{
  "norm_eps": 1e-05,
  "parallel_block": false,
  "beta1": 0.95,
  "beta2": 0.95,
  "decay_shape": "linear",
  "seq_len": 1024,
  "train_tokens": 321800000,
  "steps": 2456
}
Each number is 50 + 15 x the weight over its row's rms, rounded and kept within 0 to 99. Layers, rows and columns count from 0. The size before them is the row's rms in percent of the matrix's.

# layer 10 MLP down (transposed), 512x256, rms 0.101, rows 490-511, columns 0-63
088:57 38 23 60 59 55 55 49 50 40 63 40 46 40 72 51 28 58 57 46 68 28 81 40 45 76 45 26 57 59 45 42 54 44 55 74 48 53 57 52 60 39 14 56 56 31 55 62 41 52 59 69 51 42 55 25 60 57 55 52 75 62 26 27
072:61 60 62 55 41 72 39 31 48 50 74 52 61 43 24 48 26 45 45 77 53 41 32 59 71 45 70 56 18 48 46 39 45 35 55 51 47 40 47 54 62 24 40 03 38 54 80 27 31 38 64 48 52 32 53 52 52 33 47 33 47 31 70 09
106:31 47 60 60 36 49 53 30 36 43 36 58 80 61 67 26 48 88 38 54 52 63 64 58 44 28 32 55 67 41 41 67 56 51 77 62 40 56 30 75 60 27 35 61 51 43 53 63 21 44 55 49 35 79 83 75 25 66 59 26 31 48 55 60
099:51 60 50 49 49 53 41 54 37 43 43 37 66 46 53 62 48 49 50 30 64 46 67 80 31 48 42 62 61 64 52 80 36 41 33 56 67 46 55 31 68 73 52 75 67 60 39 51 50 37 35 46 69 28 54 16 65 27 51 35 46 83 48 29
082:35 25 54 21 73 57 78 44 37 27 61 31 65 38 43 71 61 75 29 69 47 64 41 49 66 46 58 15 43 47 38 72 38 38 43 69 49 31 60 45 78 05 81 65 26 41 49 66 25 53 46 46 33 79 33 27 43 51 64 65 27 47 43 40
065:48 71 55 44 69 50 60 42 46 51 32 56 45 37 27 57 32 48 37 55 45 46 42 44 46 72 49 57 56 55 22 53 43 50 34 62 43 48 50 54 65 30 82 33 47 52 66 62 39 86 59 47 69 51 73 40 52 37 63 48 31 42 45 48
101:47 56 43 45 56 45 23 66 59 43 45 44 64 39 38 51 44 63 40 41 40 58 83 45 57 59 35 51 43 45 28 47 36 39 48 53 51 29 37 52 51 69 39 58 64 43 61 49 63 45 47 33 58 43 57 47 42 29 33 45 51 04 49 38
118:17 49 56 67 37 42 57 61 57 46 61 59 68 46 50 60 53 24 56 68 48 73 79 54 63 54 59 69 52 28 48 31 55 71 46 48 56 58 64 63 19 55 58 64 72 56 63 71 74 55 45 47 44 36 63 47 27 51 54 75 23 65 45 40
115:46 57 50 13 47 63 63 64 59 44 30 16 74 49 55 25 66 46 46 60 54 46 39 66 40 47 40 57 78 83 55 55 49 16 55 45 38 39 69 42 39 57 35 44 43 63 53 40 39 46 48 34 51 62 36 55 50 66 37 47 63 51 57 12
117:19 60 55 55 57 62 45 38 57 79 57 64 53 46 48 40 65 36 18 67 59 65 30 38 54 26 62 82 47 43 54 49 56 51 52 33 52 27 17 29 50 57 65 44 85 65 42 59 37 65 54 60 39 25 45 53 57 38 49 31 33 80 66 64
099:43 36 38 57 35 74 43 54 51 45 67 73 41 49 45 38 57 39 48 31 33 36 70 12 58 45 62 53 43 42 48 63 38 59 63 65 47 30 40 73 51 60 46 74 26 61 49 52 60 56 46 37 43 56 80 38 53 28 28 57 36 41 69 85
124:58 61 81 41 55 85 34 74 38 32 58 55 43 22 49 60 33 49 46 65 50 57 46 22 45 43 70 42 27 80 45 67 41 46 62 54 70 45 42 55 15 66 48 59 75 58 58 52 43 69 56 53 25 54 66 68 61 57 56 75 67 59 23 43
099:68 58 27 57 49 56 51 43 54 62 58 57 36 51 67 48 57 35 69 48 43 37 32 43 29 85 30 32 40 63 39 33 90 41 60 46 30 82 46 51 60 45 29 70 55 26 52 54 49 39 51 62 37 31 39 50 38 57 74 73 72 80 38 37
118:59 44 46 44 58 62 66 26 46 35 69 42 50 43 56 53 47 44 52 46 41 56 58 78 38 36 47 33 36 57 45 54 65 34 09 46 90 55 50 64 43 80 71 55 41 30 48 44 59 64 89 32 52 23 35 63 43 49 47 53 64 68 18 46
112:09 54 45 58 75 41 39 38 57 47 61 21 42 46 79 79 66 34 27 21 74 59 58 25 54 50 34 67 58 49 55 42 37 21 54 83 40 40 06 63 40 73 61 32 37 39 62 54 42 41 49 42 63 40 42 35 56 22 31 49 63 50 51 09
093:30 19 66 32 54 58 74 54 73 45 50 63 75 69 58 30 35 53 34 60 34 36 53 42 43 58 37 50 71 58 78 58 31 38 62 54 62 59 59 37 44 51 53 48 77 54 48 39 64 50 48 19 27 43 56 61 36 56 65 56 36 43 76 26
100:36 34 36 64 40 43 42 70 58 65 29 61 56 82 76 53 39 45 35 67 38 58 56 35 50 24 64 40 48 52 66 15 39 38 36 49 51 35 43 41 42 19 24 47 49 62 26 53 62 42 29 82 68 68 85 59 58 31 49 55 74 40 75 67
116:57 25 56 59 56 58 27 44 44 39 45 42 50 48 53 66 40 29 55 56 52 30 54 54 38 64 43 67 85 75 33 63 39 32 68 58 42 33 59 43 66 29 56 60 17 52 61 69 61 31 41 61 69 56 37 34 30 45 56 42 16 31 28 32
076:41 60 88 30 42 26 48 53 79 22 44 57 31 47 57 66 54 35 42 25 37 52 46 66 42 49 26 55 50 57 67 29 44 54 56 93 53 60 15 46 24 73 31 57 80 61 56 47 49 53 61 66 51 38 50 73 34 46 31 44 52 46 52 20
078:66 72 44 52 65 64 51 57 54 42 51 38 55 20 27 60 51 59 34 31 41 56 51 55 15 71 48 37 43 51 54 62 75 49 61 70 53 35 33 40 63 51 75 54 60 36 65 72 57 42 34 79 42 47 79 36 77 35 47 41 45 78 05 55
102:52 60 34 68 47 35 28 42 46 53 69 50 41 43 69 28 44 17 33 50 38 51 73 44 68 37 50 59 70 62 36 56 74 49 34 20 39 41 59 38 65 50 53 44 79 44 74 57 51 41 41 56 32 50 52 64 58 32 66 29 41 36 55 74
072:37 65 70 28 64 42 48 47 48 47 56 46 65 35 32 78 20 65 43 67 48 49 48 25 28 49 49 41 70 76 66 08 45 19 63 49 47 51 48 54 65 19 56 75 41 35 63 64 57 48 52 76 40 46 53 46 46 41 33 51 58 44 17 47
# layer 10 MLP up, 512x256, rms 0.11, rows 491-511, columns 0-63
083:54 31 62 53 71 52 45 56 53 50 54 53 55 53 63 24 27 74 40 51 63 54 39 52 55 50 46 11 43 22 39 55 56 51 41 44 52 16 78 62 51 57 41 61 61 66 41 56 20 41 67 31 41 41 58 39 46 54 75 49 42 31 49 52
097:51 60 30 53 49 36 56 39 33 72 61 39 47 50 34 57 55 47 39 62 71 38 61 59 44 81 28 43 45 21 32 39 58 56 32 61 47 54 49 44 47 45 83 39 52 67 44 44 31 59 28 61 57 66 51 57 45 44 27 44 61 50 44 77
107:76 77 39 54 75 45 37 32 19 51 47 37 71 47 59 33 48 56 52 47 67 65 62 49 35 56 38 46 63 30 51 42 42 67 34 41 39 66 31 51 67 59 37 49 43 36 59 44 73 54 75 33 72 35 30 23 52 58 58 53 60 39 42 47
079:57 56 62 49 38 46 47 30 56 58 47 47 61 53 73 88 51 67 58 91 39 35 34 41 65 46 86 41 35 67 53 44 38 55 42 22 61 37 39 31 64 35 19 45 64 29 56 51 69 57 57 41 44 42 15 50 27 58 30 68 98 60 51 53
079:20 43 52 47 54 55 52 70 95 36 57 64 38 22 67 74 56 44 48 73 28 56 32 53 55 42 65 52 58 49 67 33 32 42 46 38 67 45 46 58 26 71 51 39 55 52 43 45 61 47 33 53 46 52 40 50 49 42 46 72 70 29 88 76
105:51 25 35 29 52 44 72 36 45 66 56 71 57 43 24 66 40 44 48 58 52 44 54 37 51 46 68 58 44 54 61 81 42 55 81 18 61 42 56 45 70 35 30 44 28 62 64 65 45 51 60 59 22 46 42 45 59 59 28 23 40 19 20 64
112:22 29 44 50 39 52 66 48 54 33 41 25 74 37 39 25 42 71 46 30 33 31 32 48 39 68 37 48 37 44 65 62 42 18 64 54 65 48 40 20 80 51 63 42 34 52 51 53 50 43 58 44 56 60 33 64 32 66 47 52 44 27 54 71
109:51 44 37 58 93 32 58 36 29 78 31 48 75 50 72 43 60 19 37 36 52 36 49 68 50 05 51 33 37 57 55 45 49 75 37 73 27 47 37 35 50 57 51 45 43 47 58 63 41 65 44 50 44 35 39 37 60 43 36 39 56 59 59 99
109:60 46 70 38 43 46 61 28 58 60 18 48 60 63 11 49 34 47 66 52 42 54 44 63 49 52 62 31 63 58 80 46 63 34 61 29 50 74 46 47 69 28 75 54 55 25 58 77 16 77 70 75 22 40 47 71 49 56 48 54 27 67 51 67
103:66 32 25 38 56 57 83 07 42 40 38 76 51 43 64 46 46 49 42 64 58 58 33 42 22 29 62 80 32 39 48 32 16 54 60 55 35 57 40 53 49 49 72 21 56 48 73 55 57 89 22 33 56 60 53 44 30 32 57 37 48 31 65 37
133:52 73 85 65 64 73 22 56 45 67 34 53 46 51 29 60 45 36 55 24 61 49 19 29 23 34 50 47 39 45 62 62 14 84 56 75 57 57 74 57 51 64 63 27 45 60 54 72 54 58 73 17 35 34 34 53 70 43 51 50 45 56 55 87
109:46 41 45 05 53 41 53 47 83 53 66 68 63 53 57 48 56 48 28 45 59 47 23 75 38 49 35 58 68 49 42 52 35 42 50 41 63 71 64 50 56 48 59 47 59 45 40 51 40 43 36 39 42 40 52 31 52 41 47 72 46 52 60 63
108:62 23 52 26 69 25 29 42 50 55 49 43 58 36 69 36 54 49 19 54 39 35 62 67 74 58 42 27 39 43 50 56 30 63 54 51 18 30 51 43 46 56 53 67 60 54 55 43 46 59 47 31 37 81 31 46 47 59 35 19 52 39 40 58
106:23 17 69 46 57 70 58 35 43 47 36 57 46 55 66 35 60 55 41 59 73 32 39 10 47 59 38 53 44 38 76 51 46 27 57 64 44 29 50 33 59 62 57 60 88 40 42 44 41 36 26 60 75 28 93 51 66 31 53 80 31 40 47 45
092:37 39 50 62 52 67 34 45 29 28 46 58 50 69 28 43 32 57 38 76 62 54 70 57 60 49 57 84 17 46 55 52 44 41 46 13 57 38 48 56 56 78 46 41 26 51 47 47 35 57 52 47 48 56 38 55 67 67 57 28 39 22 79 80
099:44 59 17 50 54 29 40 18 44 21 26 24 47 47 46 41 52 63 64 20 43 44 42 65 29 70 63 55 57 49 63 50 45 86 50 68 49 58 39 64 66 51 66 42 63 42 29 34 24 72 48 59 71 34 67 51 56 33 46 57 23 43 37 49
109:56 24 30 39 67 31 43 41 35 55 41 49 44 20 31 56 38 40 23 63 46 33 60 33 53 39 56 55 73 60 31 66 58 54 78 59 46 34 46 56 56 55 43 65 22 51 65 78 36 43 28 66 66 75 46 55 57 60 38 67 47 48 42 36
110:39 42 63 50 26 72 44 42 54 57 46 31 37 72 58 72 68 53 59 68 48 51 53 58 13 81 63 84 73 50 54 40 59 59 72 25 39 57 34 31 57 54 34 43 63 51 48 91 44 30 49 55 53 49 41 62 59 66 43 64 47 52 64 67
085:54 42 60 67 55 39 45 52 48 63 24 59 30 48 41 58 61 60 13 76 71 21 35 60 35 63 39 43 68 54 33 58 55 48 49 41 58 56 46 45 63 60 26 64 28 49 45 59 57 54 57 68 70 31 57 42 77 12 82 19 71 60 40 65
105:67 54 58 35 58 41 60 50 14 37 47 64 66 47 57 53 27 43 72 63 00 49 57 60 42 33 37 45 55 55 50 77 58 57 42 33 49 41 61 55 35 54 55 58 61 46 71 30 51 78 68 53 41 63 41 56 46 62 50 34 43 52 69 43
081:61 71 75 54 49 62 52 60 24 80 43 60 69 35 37 46 70 72 46 70 62 38 53 29 43 37 51 40 74 00 53 74 43 73 34 56 43 43 46 70 65 43 66 60 53 41 21 65 24 46 35 65 55 67 49 55 49 39 32 31 67 53 32 41